Weights of a small GPT-style language model, trained from scratch on English Wikipedia.
Size: 12 layers, width 320, 5 heads of 64, MLP 1280 squared ReLU, vocabulary 22710, 28.4M parameters.
Architecture: rotary positions, no biases in attention or MLP, tied embeddings, normalized queries and keys, hashed n-gram embeddings, an embedding shortcut.
Training: a variant of Adam for these matrices, 436M tokens, 3711 steps.
Each number is 128 + 24 x the weight over its row's rms, rounded and kept within 0 to 255. Layers, rows and columns count from 0. Numbers have three digits each. The size before them is the row's rms in percent of the matrix's.

# v: layer 8 attention value, 320x320, rms 0.0539, rows 14-99, columns 80-119
# o: layer 8 attention output (transposed), 320x320, rms 0.0439, rows 14-99, columns 80-119
# q: layer 8 attention query, 320x320, rms 0.0617, rows 64-127, columns 80-119
# k: layer 8 attention key, 320x320, rms 0.0608, rows 64-127, columns 80-119
v14 095:164137100111102174108125121111129119101128152142148124174127105115141141165168131155126085113111139148129105124123095114
o14 098:141057126118078123130107113125160103124160130088163126134127114155120108086130097129077123125190109127113172129128121146
v15 088:112191117131124138108096119116135134122155168101103123121108104125135127167145134129107113139116126111154144122119105123
o15 087:155110111094152123110144121064104135102156102112153115129119118181131129154131072175133138130147134094077113148113115167
v16 092:115140086167105133133128134117108155084062154137115130111130146110106136163149098138138121136165157102140176131119126129
o16 092:136143097111142119116131131106088117128128112134146125152121126133126118158134128125094164150129113091137150110129093099
v17 079:115101148131102102129124121125146123137129119128103125151116134104157135104134101168123160080089080128129112109142124103
o17 078:101077110153083116172106154140151138099163164130152134128106059156112130076141115094087155100146151142123154120108118106
v18 083:089144092130146116141111122104111128140158111128121112151114170152161119120072190149173089143102131128104092133131139140
o18 084:148107114136177121085163096101130133115115156071160109160131134104197124151122123173112132112120122141138129131103123134
v19 080:120139096124153137143144128147139116140082130144135143065110121104109111150156148083110128141192138147124129131127134108
o19 080:126171127119153107118127108136102141134080119146090135113112134136090142131120143113167127143092107133107144120139111177
v20 099:143125077097127098117139140133131121117113089119118156141153075107117100180145128093146105153115124117158144139109135109
o20 100:081130151134132145119114126141133141141097112154145135120139143193110142090138123133162116129148127161118150149136147146
v21 090:124115140134114144142131129160132126117149117111156126141204092158170133090140137158127124152104108155128173134156137143
o21 087:135135157164121146155119118122136136171075125142110096102139088108112104155087147152139134135136092097145121129149158125
v22 077:176127124111105135109132104119134133142112148133165114144139075096152147150189093112105148118104123127139138123092118117
o22 084:139098143140098144137085161144151172112177096136133129127113114175113132110155120102123127105176137161106153130144108128
v23 083:137144144122133105108102120132126144084134143093114124130094141104114131160135172107114115154105163135094145142129132129
o23 082:125085121079126117119124107132099115110161085131167132133128179136119120138127098106096156120152134158129133134114163120
v24 087:122147091111142112146111111136157126139185141145140109143108143130160125125124168187154131127139154129154163135130136129
o24 086:113129152094161149115138115117145103139114132110113107125133145108126136141133104115093087096103098091139089139129094122
v25 081:120130090122131115117149116139127157128161146151087084127135146115148145141092121158105127141131123131112177120141142134
o25 081:087158144091118162133100153099141124119130106156110127130124116152117137162134098134169120109143141129073064142148124158
v26 088:143146101120114149148133118124089127123174104100178121103146096141127166142154128120164137150138147128131133125135138142
o26 086:193106182115141113145133096071125168137132123069121083126149144092172089152126134156128125104137135115133137134161120098
v27 074:138135180119138133123139122145130108116158096111156126082139078109144171086170124151106145108168107129136172116125114112
o27 081:162135161093120124155148136152129153111161081122117102102144084150090125160107072134134112128165139121105107137154144132
v28 090:119102116142130101128147094183126131163153127098084155134083157132106102170093121185166136116098142105142138138140136126
o28 090:086135105097154139139114141084121071121135144127124145129074162139120171052147138108145139087075119141142111147134109121
v29 090:121132101129128121135166113172129113124160110121054151104089122120115180117135173149126119157166125119150110159138146124
o29 092:097158112088144140137125156103136091152109122143106099103103138168076157070119056143157089119124110150099125168160137156
v30 090:134113083126092111131133121119105124123083114118157119143113114095074086181141076084176151105138112124134107134093136139
o30 092:128145135143140100141092124128102125134121136142126140134131139121138134106148176077175171114097136156156176129132103129
v31 086:128163151162125151122130134075129097129123093170109135113111194123110099156125083114117114150156125114146100113131134129
o31 085:096101097141121109118165137122112118099143168114144175146131179136163117115173123125122128169138139101109147148130144090
v32 095:132120098108135117156101141163101093148126144115140116097082111115108116185124183111153149135136123138141105140116116136
o32 096:120089152111135085146103110107108118138145126131134114125098141152109158097136141138161144095071129140099113141148109164
v33 100:137188128134151102144124106123128114101127111133102118139117156124109147136138152089123100192135151152137129127130154137
o33 094:120138155121129119132138128113131135148113106115135133103145147143127103142097118096116101177161100101158154141113159110
v34 085:145129164128116142096129126115145153138148152164102129194125125144151084112117106137108113116156105102171124114136134105
o34 078:139095119125068122129140111150155102087162126137132172126131131126121126107136085101124075161139147117105117155113150127
v35 096:107126119112148086157101104145143124114130094145066135127106172137104169103129131132168115104129144140112102120142125146
o35 093:146160099119179105144145113109149116128126156085149131126114118135146132145110129142133132113078121144130142118132147156
v36 076:132087150115118131099114109115149168127127149149108151148119072138120122146117143168095132091117120140156110135098159113
o36 079:106106104120109138139128127169138119092174104154150169120130103166109150097139084102137132126148136157106127116104146157
v37 091:138115097110094113147143125116132141147093135136120111132085144116086136157122133062140151083121180124116089118111139151
o37 093:134116118125111112142103117123116141100175134118137139154101147096122145089164134095121154085108155166116160140104098129
v38 097:089107113120114118113105123135118130141135122120103142135114110136138103147140102138180107124105071097122142130143100111
o38 098:129167109108164116141136129101135074116120156139126121152128126161164176148132113170169112129062125113099080123138113175
v39 091:125131114118144119172127124150150139136170096150060129093128152134135179098107143166157123144088143136135120115153147190
o39 093:133124095133154138130145121088124141146110164109127095151141130096150129108133161144133175118095120139117129122138145124
v40 101:125164073140112112126124123105143137132139112124046131120097139114105116166138098071145119123123153120132102125102151152
o40 102:092126083143157129101152155099117143103155143120172170182119150140139141101135136136117161140141127165130148142110139128
v41 085:166140130141089145134153113105133149146109113167132119166145147143132111143173095137125111128073090158130117124107116154
o41 087:115079151169100129146132156135142144108112176097125137170134147136164098084137165124090119150158126139137199128152121094
v42 098:175125139106119133130142107157139126167116130155121124147113126121110097168147123121155102143117135164158129140134125138
o42 098:123107154100121127157115120103155100117126149105097135129127182143111131074130114120121089131137111110115138143133132146
v43 091:126118136133173106116136128111123204141156138150147126132089145153141122089100141150106160111118127102132131145107150138
o43 093:115176110114191169088165107141117144120118111132136153111136107136148140180131118163107108122102164137140094124083102103
v44 091:116136096138132093150134151111104119165103090117092109122116145129093098137108139066142148150129143138117093116069137180
o44 092:120134115164174117111145127069109173120138155108162159186128144110160124133164165165128181097103120147115133144106129127
v45 095:142127128136107116155142139114120057116137096129096139118142138128097103148084107079125113160091142125131098145135124133
o45 094:107117139155098090153118144145120110149136165113139129163106159088129142071135166116155120144113095164129134142108133130
v46 092:109138126129151150120116124133122174089097152137122154161125120125101133124090177140122115136122179144147099125113122104
o46 091:162121104141116122114115114135155115130121109092151148088111103088107114149113113098092125137124159125148164126104151119
v47 081:120110151123090105099116113090146173158119180141104121228129108135137101112143114108130138096127103119142136122109113111
o47 076:124109113111112129130144132144154094102176094151146168136135100158123149106125098087126144146158152137135114130113153131
v48 104:071136107149154122115136134121138116104082096094133111072099147104119114118128162140133111107179147129127115134151149133
o48 104:135168123141134116126125120175127131138084146120096130099098112106108129123091128093096131154135123103192170131066148122
v49 071:141126144106130135108127119141114125089147163073151141109115062143153155104117143169127160096142098104131127154156113105
o49 081:171143170090103118158105117166143105131147076124115093087130076116097128138124087130138101097155149124124112123142129139
v50 085:123158089116082154128122120085170129108093184113174134163164152094118133138134096092101127150141119142121130113119096121
o50 087:115080097184054125143111173153131129134141114129127105158143119140110141101137158087092125139169153146160156115127096114
v51 087:141131098157123163160122116116124131119141106160153123121174145119116171079175079087139130103157131091122127109087134140
o51 088:135131114159140123107132141129137156116142149106141152143162146080149087138141144098086170162187137128153187116160111061
v52 085:144116136111099114095110126074148151171097169119170124161116141129111080109141146122104136086105150121133133120119127101
o52 083:136128105116104160110111150167140151101141121136137163129123136171132151127128099109087103159167143137151147117094094149
v53 084:135171107103132146140161102107112102138137097130119099071136114148132161142169127142099134156100121180164103130110116153
o53 081:117129146154127131144120127125096169125114140101149109124110139175143128122131139147105103143164081131121179141118082138
v54 107:119107159102178098136112156173106143097144151115143139122137098133136139098129169177122162165116133116130171149150130107
o54 105:149160163094167145133123118123136125174099087121113086079149104100102132177123141140134121101098133101133084110139129123
v55 083:112154125111175118162148119149118122145152094088113143079139101117138096125109163190157118179094137146154122146162120149
o55 079:129158173112157118161134084074126129152084152131119075146142154117134105123115160138148130106077093121123101136128146137
v56 081:135103155121108140118142129166158136130114145170093162129103114144134166139165102126108150113107099129144115116144124120
o56 079:094104143111088118174114157141151090152146144137115117106125087142064152090140105095139121128154139115104121125163141124
v57 096:094154094139126133121139162069095136104113088097115126132139132149123106130103099070106119131140140137127088123134110143
o57 096:121124120179115104110141135106083140119141142112161153167101081106176116134158139171106155140172104147161130144082147088
v58 098:134124119117125141105125145098110177108076144102184126173140096138135116111119091102084127125160129151120134140127126093
o58 100:159142153126111138112119135135141146118117077149096120097141081092120121176141130130121103119152142112153083108098113110
v59 093:111109145138094128128141138115125124103128152110181119149117128126100172119115134086119133118176142108110127135115119115
o59 088:144132139106105131123103172164137108131170083130103150099116105101101126106152097114151113120136146137125113132136118108
v60 089:147145115114116131128126108123123151154150132129122112135144125173164146145110131177127154142139114166125125131151125115
o60 089:119126154152116113141174110113144124108113124136121104144139139123148132180097169156160089137125116121149084099147117115
v61 081:136122096145126113142125116147109125105165110112108117128081149136159133123128161113139133134130120105117084139109159134
o61 079:161113108122180156091149089134145125128126129091116140139097119088122126131136112160108174048113134132113142141154115152
v62 079:096092131136176100130165151192114166078127120098140158094135105126130161108124144167119134138177118123149155142151132118
o62 083:135151165107137128141121121133124099175113097160067085060108081119086134121128128116169123113104140102119105132179133116
v63 077:145136144131108119110138126115145097101173123136065115093116105102106166123138116120116148147126115118129174111162125132
o63 075:096109107127084119159107160144138125143163108138170138157126118185075129111117088107149129147152135135091122121118128137
q64 087:142135109103180139158119128134164140127133141138139151120101114160175083119132103135138166133079160121132116134132105114
k64 080:121082148103163149141138155149102107139125119182091103104156094130128176114129140181136125114101103087095097106157131168
q65 107:097103106156078112099118138120092114082077130106144079153133105129152169133114139139099130131162170134130148121110110142
k65 091:137124124126102139108094118118134116118105150165125119148122177090111101118115161121123112096127143142167115143111137118
q66 106:154152163120172168120098114164151154127154151130108114106130130150155104150116085148144127115101105147129135125140141124
k66 094:130143158112154135139122128133117124136143129128078109126128106143104187134116128101158156127139076095108126153147132150
q67 096:061109131125096125125134135107115096114089115124142113144109095104124141116149146122113121085134114086114143145126105156
k67 081:124129074102133151142158142102105105096104115129138125131154149098136087098150153143144077138107137164108130137101137140
q68 095:166137168094176122121148065085142122142185140141133123103156124114155122127100109167119122109102094140128085135114155103
k68 073:140136152126152182142101162157137182161124095145129106099145139142137173171101112128111143124125169131131114128096088182
q69 112:165127139102181155111132091124158192133166157128142150133146129121124152173114103159132151104141134103091099122126127124
k69 078:124114133128159096112108112118100173136123095109134109150120135118141110135148146141118138092140158164111110139125151123
q70 100:129129107138166152137112116110133183132170117111144129113160130155142126168094145132095147130153140143104146110119095100
k70 082:152127150163136083163138154124116119154113096146124113129146160129103148139137156116131137118117114127148163136126150148
q71 102:129101120102099088100134098100147087123121121145137111164115152085183128115139125135100162142090109130106120151092105139
k71 086:104110092098103143157123150116120083153107125127133115127131157126148119087087158138120114114088084113115134193104120120
q72 103:132116124186102167155113163120131141128091150108092125110104153151119100141148117118109102142180146125166161090179122109
k72 094:160143121176156142102119101142146151127150109168128130106125143168078166166178109151127101137143109078179107112145162151
q73 129:087118166155134114160126180127110114139110110119100124150106119108126113124145148138153098125089080116119139151156147160
k73 095:144142141150142130124100144148116159119144142134100157117119106152121148148149070155157120158153130099159133109117147160
q74 112:135124128147114124096111111159122162158188109112168163125126087157118107176157119122100105148176143149146121145126116103
k74 106:137106145133109131104113091091147155112163134095126094204130168136119112098109121157116141109151146157105103155127119127
q75 108:154121147161163137167135155123112153152110106096126121130141118120105164154133115129167131093104127114126081115150140121
k75 110:170151133146137137105143122121114174087164144116146139169113085142104142174134122116125124101130127133152114093153144105
q76 113:145123184134128144138124101130131132114193105102153102112164127136149111150098104117130125135158114141137125121112170127
k76 104:141134168125152153127151133131136130096143135121132121164131178157133128135069120110112128128107074159106089123160144107
q77 088:153130125154098118083140095108140135133104124134130138138101111143144112127122085089098116162186143128122139156084096102
k77 112:132126126090143132159103141134174120166095131157084094118142151093114169112135110185154122173145137128120154127124103121
q78 091:148198163125143156117159100126121141169095084116102148132128086157113168153112105154134117118172172135133085125159139142
k78 097:130144118127128112136153142121125142129142137129124120152132115121100144153137105102136110143122164176126110092155163090
q79 108:094138125115119104156140181140131134116117121124128116133136101101134123158147109187131091113088106125126160119146154136
k79 121:164132098173093118157149170138106144103149135114139127125155111149188136115157115099088117139100129152137103132120151154
q80 095:136120138120126134136120110129153062140156133120125127166131139132099120115146117120126119163147150158141169092091125105
k80 118:121143146105111114160114126152157089137144141147172150101102185126123105116142143094114094153130108126119164140131128115
q81 098:110109126118126115150117112138143139121120103106129116100141142136130153134108129135151127122095141153115091141133107141
k81 104:099177130096135097140143106170131153121147134152116163127148098122112141144131101137099163116170176102106171156099108125
q82 100:127119138147168079117154159085129149125130113107143160141151126128140084167122124089150135103129129127156104130112094122
k82 099:127128152145101139150125152081139123135111141123126125138081163148136125084149168121103143143155117138147117124102118115
q83 082:076135126125130112112109134145122180120117137138084100124100110147125181161069152147136169087107120099137091153162117136
k83 096:145151118107107125094135105132142144153151080140188128143135062109097138144167105092146156120137194129161118123120133123
q84 097:113152173106119137122126149139109109124142114138122149115134118107160142178141126151151145122108135161118121125128186156
k84 114:136115108159114134105153170140120147094132144098150111087128144139161132152142127113141122133111153181161074138119158142
q85 100:145121148130112160117127095165148112099087150092113125124099146133134122137114117094126153138162136148114156081116136124
k85 097:104142129135131124116128123127133135143098105160196140107118174105128129128099114124193154130131127140183122111150149124
q86 094:097123114110143124099118146156124106141117141127097080114114126119089148105086168094124150119122157116135142126149116135
k86 095:096094116143171107121168150114106123139086107127177095109141097082132137132161139087078139106124147127139136071119138136
q87 093:153125109134148075139138139166135136142124164138141163127130149119102138168104147114135124100112138129150098122147156138
k87 140:098112110183114120135157192096105169099105150105099083149108110130169098099117140132119159093106130111126131065127153125
q88 086:089115176091101151160147138163104125077151120167107165107163101135127067116111103128136108118133090114145133150158145170
k88 108:116142128154146106161107114170120145127144101103129156086098120184134092121096110115154171164119134137107153180106132144
q89 110:125127145133103105150146100187126124127148122118139156129117144133142117117125075142137117120154120147099123123115137115
k89 119:162146170119127146143119100179135146134136141137091162146130188125121173147113112158141118153155112129083155158129106093
q90 119:159129150102099144145128106148134092127127148136112103128090134141098097150119116098112125119106106119141163125174136145
k90 095:140104082134112147100141125153145108142103110161121142143126117173137170102116128091132133075102089111094126103104132175
q91 082:152139163146132102124147083116141121110117121133154144146128151146094114108173074104123135166156128139121083117113129137
k91 095:140130157122120171168140180115121123157124169139132090123145161108147112113150136153167102164128137149097164082139138081
q92 087:154142137107168127124138103122068142138146104129169114134123101144097145136094097143165137091092145129104102137156123154
k92 086:133185104090128148143119126133117171090106160115130097148149094122137174172089099134148124113096154136126125104133119092
q93 082:126151144109153144140120131138139121136128141170118095146120123149088183132118135154125152100122144128135134127151126159
k93 095:140160156110145092119161091134117116140160103151187136090114098135110131180147134063143111132144130145139109146123113112
q94 090:122089109135137080117129158138120137108147143120149138125116097095116112172118115158145164129078147110129130144093106142
k94 101:088164128154135166106131153098129175125117128161105100125164094129141145123105117164111149144144127088122112114097126149
q95 102:165098158144129129131106124118126134111166125103132110128098119164085138116137101135130150135164058123130138097133154157
k95 097:139142119085144129165101143149133144054130163118109133122104142142099101136120140150120140122119070116145155087161086073
q96 082:100118139085144124132119129128143140135125119138131176094098141111141088120123096123152147121127152094153133113131142122
k96 093:108120114121166144143136129137144131137112101122086108116129093176119134125139111158139131140115090107083140125144115139
q97 098:178151126159153145135115149151124160093133152137119125119145151138126114174105090142131147151098165158138100107106153128
k97 089:143164166127100134142095071116144133116121125119095122121085138121116158129116150098116180099160136121152162124131150099
q98 092:110163147107166148157146134137161148200138143169125153159103118099144109137122115138161101108089118095103089151172159108
k98 094:156097109138153110144123132138147152105102137079117107134104156120103141094185139126120152124152165173099132105130144118
q99 095:086116123201108096127106155150102155079084149132104109137142103160144133154134141111134142184174175131186184092096113117
k99 073:156141121142166149115112104152131141133178140103143150127084120119108122107163122096140117113108114059092091144159136124
q100 099:115117128133106114106138109086131081131112156158145114134088087074148154118162188110121146100118123161109126151155111162
k100 090:106090127145115130106133135111130151153085158147135081144151156106144086109132142142113118131111145167107108118077138125
q101 092:121178134070117113098124111081143079131142110153135110168127121063125132115120161129141137089090143140115093165135124171
k101 103:099099109129115102151148136107097109116112115117168115104150140095146080106117160119129134137104109147100106122101119146
q102 093:119137134091154128124125110121119143129136120129128116120129122108144143127112154124143167070053109143099075164146128154
k102 101:126100143117096113138124093129140105145136101112118113144138130094112106118121178138155110100133122165097126140098063144
q103 094:107108139148122126135104159121132078149081151097123097136102108140127123114144170137106132126120133115117166114149102094
k103 102:133096108111150094158126149136140126179110110143106136108114115128125157119182135143121122145133135126122104101139124137
q104 101:158120110145138161098147118161125173141151134137128162109200122154172111151118104133157128148168172156148090094107126091
k104 089:133127176132115152102148092090169115128119135113129101148138147142122135150119154095123124096124141169147125159126131132
q105 118:130113127210131145156130151160147157110124142115099183112129149127106111131165101132135106176203139130163163090150150108
k105 082:165154132156118124115144126119117156121157126109108125148103102203106095166133119094120098114133120135161120118154168150
q106 100:165168145100136118131111121115106140101137104124130132118135146110123148123096120129148128122094087135120078138116155170
k106 125:131133115092149168161101110165122101092144126126134126098148161128136140088116145138155116160108082122105121166105108120
q107 132:150145115144109150103107119100163156146134137133164126111160117096140115149137114143096134151169184138169146096123089087
k107 111:101154164156138145093169109102135167132126147158151109121152110130141102138070171130111114122130151150148118118105106119
q108 126:140108129134127121094114105089140184139123118132131160141109133120130143130130118169111140132146121129130136145084096126
k108 110:114103105087194134112074135142121149144112080134112111094133136105123125102100157140121136117135124127132106148092094105
q109 104:095121148122116137103126124173070079154125115148129106166116092130138145111100144131118147109136136129111124130130139121
k109 107:099098128132151130108117136116136115128111125147125078159096151100098181137133132141117166114139111095105081095157143119
q110 107:102131145115106130088083086159112120132146155182120143147101120139171126149070139139099157124171128133155106163111124136
k110 104:105110149104120067122090104167129090154123152111113126115108150132168093144089140111144135114120112124109158198088083119
q111 086:138149113107169143148115120145110130118117120131116122131129154130104152131083158136148096119092100122116105145142142133
k111 100:175134146121133096108136071152121137119134157105139118153131064155119160135153138110127135117145164160138172142139124116
q112 088:133162143125112133089141086176126094134126129157126159138127128128129072097114091103105124188156131128143144134125182128
k112 099:124099103122142117184131183123086107144076120143113068114110194112163128138093101156135139142099122140086150120111150094
q113 078:129142111171108149152146128089143107132087123138117184087100154133116109103098115125143102173177092155117147129140159138
k113 104:178127121139172121172118135162107088118141135085118152094137139160136130097140145135156115173122136137099146130134109102
q114 097:129162064128165116122137134109127098127137119155131134122127148138136153102144101149137089119131126135140149105137134113
k114 100:140144107089153173100109140118109113121134165117135122117157117148108121121174152092112106120128111126100108165119079085
q115 091:121136109111148147132122124146142125101161134194150101131146126100106123170098152148123150114127147123090132136171113154
k115 104:115109133146114124118094110140115102108183124149165177131158094152095108117131115171095142098120113136106099149103134169
q116 101:101145088131133148111135128102085136143150091130160146115150086091151142100149102150105114140127129138123127142119174137
k116 097:145158112081112137147124099161115100055169113113115185160147133132117088168108135110122057155170141144110161179146086082
q117 090:149103091147090130150099134125130112129133124100106137136100127141106133104128095132121103111122078126112160117161113114
k117 100:168123117126135132114099112178142123137164143118098152178101117149113116149123179102175075109085078128133120145139092124
q118 098:120137155141149132108117125124112126162152102113124118135139121128133174113093152135163119127100133118108091165136131166
k118 092:138145154108140138108127097132124123136128150152115135167101113163097172148087117116112122131135145134120110145166125109
q119 084:137125161113161139097131074120099135134124076136141098170158119161152173111102124154130136082123109133112109164122114099
k119 098:146148141084126119118080056144154127122136121112138117147108129129081165157129097141139125133127131130115112138117135116
q120 099:146141159145128111113105152098120102122129113129106096115148114102129139132141131110144124119109116105133113110118158163
k120 119:105124117119088142133144134110117113059101156120133125125128163128131090100126203127081149116130109150142164078142162139
q121 101:109112147132119131103130120150108137124101109146085117110104060152106166114108124112151126128169098121089114153159151132
k121 094:125131110102125097128126104171131161108154114115131151132103166116114086134124129109139180105117128153168176116143123125
q122 113:147152086155154109092121131089110122172104116098158153106150112113148166126100127126153127116138164135125111150106123127
k122 100:118159116114144150117132163110099152141115153105124105132144097117125114141121157119149108123115163130145102144117115099
q123 095:122120141153144106105130120123157122150054147085164137121121146123091135140124135096139103124125147158125131160130067155
k123 105:102102116170099110152128153147125120141117158087073113136100097141124152122131141111152096153117106137146140093112112147
q124 085:117159157126113188150150098124166126121144124141123099094193074151120140116161141157144105094142170118104095133141076102
k124 097:133145139148121156117088116138146087120145121135159130114100097132067159103112132111131099144160087148136067147151115140
q125 102:176108120182094105122114115165112186145155109108138124140084149115156128141068122118106113108144112152162137164102124108
k125 102:147114132146128109150094099107155146116131146088128141137136119133140131108133147188143133158143141109150120118121098131
q126 100:090146128096167133116153131085134145104116124103115122126157114096155154087121119157141165137132141103128103128107093130
k126 107:093148125085143132086137161101103147125114116150130140145112128108084114163156104102118155151156151151149106128147147124
q127 097:094094088118129117132127094153122122152127119133092127145112101162176146131137145144138098126115116135086078178109102133
k127 100:113103128103134106123080076151166151141130140101084097179094115113138172112150133114148136091150152112117152130118139112
v64 092:102110101167094167134123125132107087132122110133111094140102078152138136114061103109111121158104134157131119136140137137
o64 088:161102106124170115112161163064117107118111149098149120118152132146116102173132150162128149134133141131142116100140073083
v65 104:175162087123098107118152097093125124123107165158158079186117093133138133097093121107122134146114157178133133102159120125
o65 100:119088128142072142138109139109160151097143166157163144155159104126112105120159137110114125180201124128152149100142127081
v66 102:163177132109120112113146122084136108093108141144170108154149114107130109135175106102102168132111125163167107124127129138
o66 093:105120131116087123159109109144134125122149139182105158133147121109142111088147093120115099195138108151121144154118189163
v67 103:140086118144099092105134094157166124114130155076124086175144106111108152117155113128095138090143150121111162125141099094
o67 103:150112153126120155155103146169171121108158118142107150096130125154113101129158102121125068120139114109129138114159110117
v68 105:104159142130110147147131157081140096112105139127182131174115106131134129133149082125105149147130148131155102145086120123
o68 108:098157118097111165151132153127093090162132106133115102112144134143136161114139084148133139157128130167134120136127160161
v69 097:090131144137155155128101129172112141138171127119159166064118145120144133147120135137177113122149119093141107132117131137
o69 095:148149113148136129121169123115165123153081130128142097099101140132143152135123186146134115071084135109141123130045073131
v70 112:169109134112146129133159127103143116202139137161122138137109123099139093120126103120121095139119123179150118108160140151
o70 110:119093115149139131120170134121162119148141131139129137137139118117107149148096144140116094131133083089144093140139110116
v71 118:104179117121108144123088165135128132074089150112155143136127180133097113149106117097145125166119136083096102124090128116
o71 116:077147122081146097120112116134119115090143145128126171137116119105146139088134151142135108160115151161129149138132181136
v72 113:143126167146157166109149124114154137141060193104161150122156157117124114151161103089105138129132164121131090117088137123
o72 112:174122127114151153125111165149147144167118098171132157114091148144168121124156099108130135100111110137112137165144141126
v73 111:125155145101145133112102124161137153133147100100099116114110146141130133125078098159149152083132091098100116118172138136
o73 113:074163096163123115142131085131105137116137171127123118146092099088107140093134122094142165107156154115154132143123121088
v74 119:152108116123161133128135136153130104122175110129106124097118136143136129100147145170088167130140127131130148116154104097
o74 122:119193118119138150122112154132125104113112168177108132138158056140099136076168113116130101181151127102152159110133102135
v75 124:081142102127159143141168149092129095149133148082147125112103158113141087181110107123130127179138138083141120118157137108
o75 124:158122127140161142112180134086111125113142116156125107094138128141147121130158139138138151107090114119150117129170090169
v76 115:131113095093120162133112142103140107184170126175124142139159097109130112154107150131093119155144119133149160123113118107
o76 116:146103147134152098138139176098120131164154115136125088136178136140156121147124121128126099091104078105097114153133113156
v77 114:089165097124096137112133123104121123087138110104213092100118102141150155114115152125165152125144105143154118138152138132
o77 117:113089109152110099145132138131124121109097125147159113108140127111136091143136142102112128139138138136112138133077097175
v78 102:136134123126117144145111167123115112136153139131150146104130136128138132160100096181140126126141147126166109132100111095
o78 102:108121110080139123141160147131129090122136134133107119106116115105124149093139116174148091156094125124120137137111120177
v79 119:142123154143115116130137126114141100110117162113141125141143072128125102133179143120105138150144091155183152154137125117
o79 124:164094161147111132172101137113119134177152106132113106143120114136157115130112111092136144145118111141085138109159149169
v80 097:136096109130106161137113106113117141156148154145096118207127141111126117130140148161108143143136158173113148114099143156
o80 100:109162133139109130141112145087113153153178103110146121147177104108127148138123170166096140151153114104125124130132140107
v81 105:129139118156153138130144142098119124109157147145136142135070126120151100132153172136118151135136129114147115151131148147
o81 107:107129127148166130087131144144111123130094123114122156118100108119142077117123117109137109163169129119142141126137153161
v82 106:106131099129078132124135089133147154102122143114092089117117135139137129148114120173149180097154157135124145116103110113
o82 104:151162119105123140135151116103141149108120114133133143099141124131109132127146140166151138105141114078163122153115080098
v83 119:162106121106114092121128135152126119127141126153136128085146131116109106122170132111121155119138106128147116115160122135
o83 119:118144138098117129176131078164140114103131161207094133128130103103145123096124139111146079182103105103122173126158156129
v84 119:121095166113143130121120139182134121099120147088069145114151156130133120117109078184116142170111110121123118127134126103
o84 119:141165107115154161162107124139113144136136127166101102125109111112113154090131095138144182155073127138109138110153141095
v85 105:153080118087151094113118141171099143131190091102153145091141109121139140121107104189114121122111092091124091107131109138
o85 107:123073075126156089101145155173146119128152108145149124126076086135132118147128139150132098118133124099090130143129125121
v86 112:156075116125128132135095137148136171096146101154105127100128106132134114100123179124161108092139086112127168118127142128
o86 114:130109138164103068116092144139122155157138134053097112148149138133147115144092119135130137110156102099131137163132154116
v87 096:117108084128127104125115142160134124104134155132163170147125152128117119129141139124159133124158143089135130110126118121
o87 094:082141161126102134150108110125122130101218141156127149132121079104165115097116136142128123159137135134151146165153150113
v88 115:083131095131104121113094117159133127128138088102120113159118098149135126120136153106140139106152079067129146135135131119
o88 114:127098157131159110115100073133128138100115136111122125165108142135111124135128157156139095139161113120109095118132157142
v89 109:149143121135140155122120144139133140138149149132172117170147136102141128142151129167137115164130130164121127131105117119
o89 110:115143143138136099125137149087141164133132113167141108165123104134148150118161161163118079085088090124120127151124104141
v90 094:160159113097112120100109105127166160125110133128149134187177092112097144150150095119100110109147145122119147106106128104
o90 093:128088143127120090143104129133164147135178113139151156158134159125131133140132125103107103088110126126070117162124148126
v91 102:072140166121150120130095128148129168133151104112135171100119117134123100131106165144155141086123116024127121141074118146
o91 104:109122121139143093111141121112131114176130084069121119139087163144159116131119142119147151081125130119106123159109151114
v92 105:109152125137133102118137114113124131125140095074143127139102093139139101119130150109144130109124098108181155142155127106
o92 111:167114173151097130120136095092139145162141110097115127125139140142135119118154126102086134186129129120155129095125129157
v93 112:065133154122124167124095150122147123135124121091111142145119148139123137118094085148152089131107102118147094128111129084
o93 112:081122111100160122141159143130138127128114149119116104142126097164128129090148097163168114128111091160143119123163152138
v94 102:131130160136152155134128137091128134157140115115173130111113111135156100128116124113124133099096090098156123125127151124
o94 101:108107112179129093099143156132150121187114106117116134142098127132134127132145128114120102130155116103106132141119142163
v95 111:129106113125119131161135123158116128134112136159111144066140122140129164146132148164151125153155139137104128139126128134
o95 109:149112128115140130149095121122102135123116125132154057129115148138129153159084162148161197058122130142102108140120080093
v96 107:130151124100183123136141140122107117132144095157143154068107108123159106118117114161149126147103116167167106142151116163
o96 106:147137122152095118130171115125123140134106144156166096122123117105094163136118164139120151116088142133136111113080084112
v97 106:144098100142119145128145135139159123131086185124090094188123148121107146144172143118099106153133133144097164105131117108
o97 109:148130140115163148132108137119145132095144145109125150145133113154126143139135131161148110113150113108138117127168125112
v98 112:115136125140098131124119131113125135147131134114134142130141088111138126172134134121158103124136159146128135147096141159
o98 113:144072139136098128109141116127116120155176069094145098140133182130160119213092131141134145052110136138089110130106107150
v99 100:153144133125129166095142113060155123077073142109174087153130135131127132142153126079112209136126112138119103107144153125
o99 098:089139110156134120152118151130138134131100115162090139160111133128143108111166141120146136155159107131114141169132158141